config = dict(
    hidden_size=832,
    hidden_act='geglu',
    attn_scale=0.125,
    bias='none',
    parallel_block=False,
    init_out_by_depth=True,
    batch_tokens=262144,
    doc_mask=False,
    dataset='wikipedia_en',
)
Each number is 128 + 32 x the weight over its row's rms, rounded and kept within 0 to 255. Layers, rows and columns count from 0. Numbers have three digits each. The size before them is the row's rms in percent of the matrix's.

# layer 5 attention key, 832x832, rms 0.0501, rows 421-436, columns 208-415
119:110143114155144138168169116056068049106168145142201105129165169162138117064079104122158118041163104052169149172094076147196097061163138054173122114174151125128168098148165160098090119097155120178158083081149166181125077117144102125080086116143106138134120123107127175133169144090172119161165086130152141167108132118127117170102129059139122092149108089099178082169137111134089142156105097129150078147140117140117129134122151129143108149112152079238068109145054113147119091136094164127144134166087129177121135133129126167188074137078131121080116129087118147124127073128158155074125125131141143066164101073147169144209118075152
124:162178131084069160105117134159104088129138134085158139145087166101131104087100165137206150104130134072139134109138167133149146120149104100160181157077142150086146174125111089139122123117190069117124129112141158104080136107168164156094128105107134134070109120140123096130105079076091116112109161131125161081135165066142151138169141081125159048095093166150179114119145111137092183163152096108102144178098117129175152129152143121116151137153174193030161189130102236148071133088128145149033102185114109155108128133123119088163083121166082123119124156130144118120093086121161124148145113145196185079202156107142150194113114126137
127:102078071115098136186124184202148139102168169072077164126133113054097138145154102138105150085094126124175124093156136174122126091117077126163146158108162045153137134124133115062105090049124097087183172122154099130166182097115100077100115069123105132168175120127142145152134115129194100124145157132114157092120075159137166110092120105120189089174155140077136058153089103092120136101062132140127172154098138185121168102147164123118098105161072121078110131172129096120119157153137127083170094195128110126144145091134165150100118124131109123142125141133132110159135118151140149082118113170099066150095114041123160138115132151115
128:147074118107126130069163103164107167123189071168120137095160109145066156176112142120123167167129168101131097152059125064098170148165136157109124173099133112192125156127114144150110124147116164137138110118144084098161101105053113087141116089145141118097098158140096146135122133085121116123130161171114115177152093150126098161140091187176136135120174105184122192114106126138158179086125047089138102143117151119182148154142147141121126129133143118162116051145129132156107130084111137073122173065129100104149129118143132153141055144154118115167114144123110111117169210134142155174081156135127093164096136136119107101122171142142
125:130111170201175124141103127088077139175140173141140097112103226149125147095072171137137118110122115162105190098133165101108102127146109094108160135152173123137112146157126110114102070162097105139133080074145074148119145114056134102158185174108152182113160125160149109160083101116104080083118105080142133109105139132104141076153122095066123108170147126155117120089113158166096159147143121134160142116125176140129131150096187092091143114134132120091149168140126148133156105130148084183117159115094112062123115103117136166175146099155101101092164108157105078164166111144124121068145059157108070048142093093121129142124114149108
130:081130146157175103117078141084049135058108178119124077109126152148117147112185135178067108149106092068136120156132070093174097172141134137132093189116162141100142099116097165096142111144184147102120123134096148112170050179068142107142086195100158091080117119096159117089155144121109135128159145114126156131128092120061183148119105144084192110096119123058120170122168110122101126153112100101117202139147068167120120115189139147146100106128215078116149141095139066130093131150158139116167134136144141114138100122124144091114062125104124145138122118120131105103176142183137169107115090130138169217133124099120090101153179117088
120:113139101145085135134091118133148079141077113186109141137136128138158085080129111160082135092151084075169133126136093193157083146156160216119125102186208089133092119067087134122129126133095191127183168119154091159145132106172118093158097137134179187162107112083177129107134139145093133129141075161137185114124129064204140159112164152110109152181093144181127120148090163118092143115100148151130135152116117071148151129154146127132153120129126189086122190128121164150152149157172136055097141146144092136148080127109141093112106144125134094111121056159077115145101127098133165117161175121139108147107148054125133099152102120112
125:119127148129130110210103183127164149116099100160127123152102105111076054076144165107140098104107115057185110149111069141090061107125121127123092108085158111152094107143131147167099131168157081125096091110124125171136124158157210125119127116145094100213164161069144147164175107125139189113108096123113132156178108195108145136191151149104159150122144174106182199221132182156133114119153160134133133172132075086145100138151088110129168124130096066065128123155096123043162130144155121096104145177196117117219063124141138089076167131142142075130153084133142166121121105140195127138176138163111083116133116149165129110177086096139
126:163111157108140184123136167142103085031181117177113164084172150146112114122149112167109089149117170102109190114145097129101079138146086100110148125115134161125136102133164206065109133170128093131171155159137130115130163151075171145118115145109156139115125182137118127136091130147161097128127161129083163121134152105064159173164122101171108141126082126036116163029083136095159180138158090223168150157103157139181185169120135105098111205145152124195132155069148160133076129172129107082127119085098091097106139094161120108180072119129081151115155113150127123161191109117154159088114116136121209084102088117170111165117078130098
129:106142134132117126185104113212150160051128122146173098108138142077133187114109096094100149131113077138131098160107150190180074156106142121142083057125066147071140191182131147167115107121138072074094140137129158138138111087130152107069107161080091118111145075170174113096098124169134148192097131174107122118151076108123130138123169096106168092145122111128150105093106120103108089179138165093101167118148110134106113087134173153132163147085151129188159120123138144122162153146113110137141093164122093156161086130145100111157105111099114119167123137149115032184188093082127152115175142178165093121163143206108086094135117132114
127:130153121170149066133139134172167164189083071032158090178157152093108144171117168053101129145130086155123096150099127106155118154126180122158148082163159147112106143034114094098145124088053110127075135167152106140103158141178189125135131080141092146161125178110141113099151102144186141172163147121119139104127158158051104165106100110080110201107128139086103079168163089129091122104122137107101114094141117122106129143133095144141165177133094108187159065180146157078189136103106111148068141172131110118138149146114132120209152137142155101114114131157120103158113116108108072138103124155090144102173162099135108181085099180142
131:158155117125129143109146135064137123158102125174105106179112083171160123119133150135128148098158112159116155093178127115102153106145100120099149191135133115124115150110087124138204133082132164146116087143154114095101128143139109138122097116128132140139110133115136132140075126107133134149141162179141219086119163142062104134146127072170133202197135108112141086157067131196112174141163104160087113110136170090139146067165041114087127126153108114141158095128137178091163102124152110114169109069158114147146180125124108118118095108096128144075040145156067109140072111132090129131145111118142200155098126092124178211161154112121
131:175161124087144176161070096097125173134159156115086100083090091156177061123191168111151129168153099103135129198109046174155154122081133144131151106107131096101123123055159177068116160148071134181152158139108071161048154126128155125116147127128134174114135109167127156118123166069143137114147123159118084077135116126178119077150115131132166128143117104118140119202182117117161148134126189165063122091094086117096150130105170091186125056141095151153084143119092056099176098165147086107180122146140109183111157138114079130144190131109135138122132141099139110132160115250152159123110090136098125103133137104097121125089104134126
132:127127122170102072085080139138101159134152115145147113166112087150113119164139167097114155073188127106171057162176105181102049191149140108173143101101088127141145107118094124139127138177105155108081106103193042113153114119081092122160147118169149108111099111128115087131139130111074121118105101121090079136117110085116096103173124167097091105122121175058051119127142127115113098105159110141237115156121090164210164130154109199140178143191173128114136119157108126085161136074125130095133147156155132080152125087145106132138083142157155139096126183114123150106123084118130085125071168136135109112121132075133137101078150156129
124:095175175169125134151098120103095142132135119142104111067155121124151138134144130124130135126097104125153169129141209104191145106140056166103125129144166101127135184130130147101092093171107195119143136155100144144152084169050172159090102112152136179119123136169148161148121121109129150135128146110148216082151110112146135122159097110110149108157197099072135177166143097121081116123156143190113152145141126139121076134156138075146176102127125083095122163123135156157143134129169177122093106069075124172117123148120149153150200088132143103111127155145140090096151118168150096126200076081100202138078123152124131056152162131104
125:193126117127142171090093144145127087110109120094172103096110129121161090144141114098167061117136190162139119169103086123121100056148121097138151148126125160115179191140163162083075167118058121119177182122125148107058149114161096104141055106052110131090182154154175091115113107134114101109070124106049100133105153069117093129186112083141150214167101148137119119139103131134152126132135133127115178124136092193153124149052151142160127140131084122094103134130156090132114125132084088214133105109111108129148082142149164146149133153171108132133105085171095161122104116143137164101142167106135098113151158082187182107184136126129
# layer 5 attention query, 832x832, rms 0.0494, rows 422-436, columns 208-415
123:174116079105087190130135161155112163044133149119132138083172136080118120130131125138133097092120096144151188120126059150104118140145092090135110119071142164117156155132134044139160143160144138102126137124104116141104190131170135183159103150164142170151122066162150149176100090127152089163136175124088174120130158126137141143163132099145171044109146151120136113165084098128155171131175071098147145166116152127175170105159150124144150118133135162057141117149122159111104158080126121124133061185105145131163127070108152124145137160178112095098086152167154152113085150108173113168159111133160111151119173115087116180153186158120
113:117112079064125153152114205178138133162133127122095097105091111073136126172132115101102144107114100140119162056177138189143180128134116111113092069132108115101126130127099127098099160084125119145161155147121088120144144102113108121100066087117137095197111138135137148143156113152190132147168130167150139093128126144099104095117148145148141115192107086086183073157139150136164096132032151099079117080139111084089155113122153141180145154132110168136165113176143084148160100101160135075153124220113064155082128071086145115100142100135116089115089141161137144168121109148150166184111150154071064117057097085128121156123179109116
118:028086167113105120118136115168082093119147114159115144134147168106094125141116139105171158121117121156122160186124141115149168150204077163160152138115149090168119195201168097184164136128126093137174126135150094147190131114062119117161114103159144145081060138106129099178150153140116049118094166102180141160132087156154158127094148128164102065099173167154125142050089138139159121116143106138173164111088181076147133119151150104087136183181161134149111017149151108138099132087166133133116125124182082129112144084127149136155065087119065098098133174115103110159115140179131110161166151117090076138117167118135081105135118100133
123:131149125211140082175094089161111126134129177157140070124141190141146140067102152119121134124163091139138138133154170121126127141141135103182151111124145074097153103169143155098110098135114099197142128092164118136152176134152090146048091131132127167128096134088173131127124162146087106128104141128139127094052147128118169125143147119090094132144064199199150129065185121198141111109126149150141187120129183146141093128078121082085125092144178144108183140193150121151141150193088105160133181111117169103050116077132158113177149131167130113111131135106156077168139108134132145029148137131095150114147047089111145128123145127169
127:115138117122095159099097134090046116046094131113165116092095152145123148082137131195057105112057097078097187146118104112158107174100153144114098162096190142141161090161061144095188121140100161138077137122109169150117123038058137167129109164060165160090160109116109139127092127136092157114140096110087161094134086166137128130121119164078168058117122153076149125122130143137144140172142062140169155167105084100127118108170175086114130146104143139101126137110073109175133103104198144152099151128135118141149084181090143105135121132086145142153113148123137130108152173205131188151134169094115123141133158100141131142195177064096
118:161109091099142095125079171108160054194096126171130146153130082155136123094118142153055152149127087059166152143097124121119091163197165152135135109193161139141146104056100183109113180140148105117125145069164127154150114131134147112113085136167136134136119078072180076158107125158100106163137098105097180095180134083173134180105146132142120181157157172180139097160106123140175109116116132086097073176134142136182138125150116097147104188131127093130128158085156184147172126147148214090100146092117081140130096152105091117137125151083061106087119102148146146112141103138152144059116170155137091099070141112160130146144038081110
122:103115165125181073151171188154202131081126100122165110100088167122113136093102173105080104100102067122136173163062087137105081082115117149117078075085146101159122069043114114177078137182104113077114104154148114107135145129146179178180023121187150076160137127105192180116132134190151175145117082068066135184198118128099135122105134107116136058184160126132128121142114161132168111084121176132130156124139104140176139152145107124103091114067090116088124146162067154119139104119147126123123138142176096116154141120154135107101113167099086093136123068147121133156148126118120151156143107148101098142118162150100099143108155125129
118:123093122112137146083114117163117047072125138176099147159155167168125109146070116170139149116147088099134140113105137114074167154145083134099149128104137154078142095174149142095189142103131163092154138157126148089149157121057117137124164166103168150151146128161119099158133149138126110126116161115146144134081186097100184115183093109180103091082095164149115128139121060093138169130172095138110085121097162150181179219106074138160069144144178115177176138053197067176111115127107141141154150087139125104195188154151146134151091136145150147146112169154102133113057125117187118163165142127149202189126175113123127154087158097096
121:133126116118131132179070135120118160090167112151147126110090170079106138074105118120128114121104059148097136144101133171127097135109156096139131031147137175119095152109179155103093093087127036089096102143123154119187069113222092135036093077183106133108126117144125117092096092143149202157128145180115156101144120181130152162079139106079150110172136106110129108141135101126111144121149155132109175110111082142127130122168187201156131136138170084178150114124156140152157084114136144165106104107105145093107087108130062105148178160120127118122105147194073064137143145158155160114140113142115108152128141192091103127085098132062
124:126107057192116115130165164192130106132089074053169132121145136145124130143138101124128103192092130149090096116155126113130107130149121167156127143147135153121101131043116102155132088085124109181134145186135077132131143161153151134125186097117157168139172114076150128132144088130182117128170129156134115151134169160125108112074170099108133115114200156125160123163148083156110144133217136093115172139096154125153110114150105133151123121148108130160145104176148099118127134065077095151098089207115168117126176134193169117199118159162100151127089139128116139078120148099103121059087145109102110141204171081120151180130133157214
124:081112101126071135156141111151154208112118139134105156157148110107174137124108108126101143083151116107121149150198110140131105152118116160103146176135157155160133109079091162098135140112088248104168055102148099107150178136091081165119148069171140160174102150107109114155098142111135086141112126057148156104109151157058116099173068135167143138149127114096132137118071117165112084189088155143138132093098153125177198078147141076062162135141122151162136123094126153120153123053072127097159127052125143108193171135101117172104118078139115148086096133147104101179132100126114119144139169082139183116071169102127106183150135122125
126:158127091140110150165144124089082090171168199150168137115135096171169098165195101149139147156128122126126183161140109152096186124132148154099145085137167120088125121081111180053148161102159091153186114149122052133077137150140144107146146149148154110090163119121141145130094156087125161165104101165118104057111105124174140124116143084181139095179139129138106105172156141157173146090138115163106131078153127149063112149109171083148097123101098122116088134111102106079136115174159132155156102131140136171086093125124107102093080127113140114100203129175143145136202164235111131121071116129111066132095074143117115091089126204103
128:129138116105117120132072136118121160093146097091115115087157107160137090149094095177166126067148120134109105108164174141097099172113115152155170121042083157159114154110112110099134105166116138149129136101131105106128148213104120116177120161148132122159099095126149136142169154097059118122140093099126100106130145066090086118167139127030149104113091126089166090203103127103179153138102071133167161142149110134240140207178075137079128150156164134115051177147094142121131085118107115112122109121105091084143163101143151149142148227149105154113082157159186125138150145104111067073069189153139092097145151118143149171129134138115
122:097165195152115111158115082115118123148137122174118141119148113112154133177112127120118193116125116140160190049116143127123093150079107109058128142154145100098088135099130144125168085138128182160171110143121176169129130148070128165107096104136101165131120103164153122147133144058155125118087120150161121098112103113193148086188092137079106113166135098118105168133068100157121115126124157116107133133070104130085080097153076120130126063118101078092156169103138165207139114111144101113129151087136177123205108166152186140137197088189141147174143134121125153166146064173121106097181112095109147122073127119114111075173124133109
118:124140084174131220077147153133143063175109120108127076092118152131132061097113135077103129104170133157168113125130134138162146099129135122099178119186142115139131122140137148078106147164064144110121149149134112090108119104129044146156129092098120119122140162086141094131100085089094111148069087107052082092154171139104114180133115132085180145169092120050118116100085112153129119123105209119147175140158112142136136148013131138121150135119153087146151104160156100142127159133082157185172110114151089065189113125130182117121161140128102111102129128146104147152149142102168187076103190125113145140144129123160138103104170150098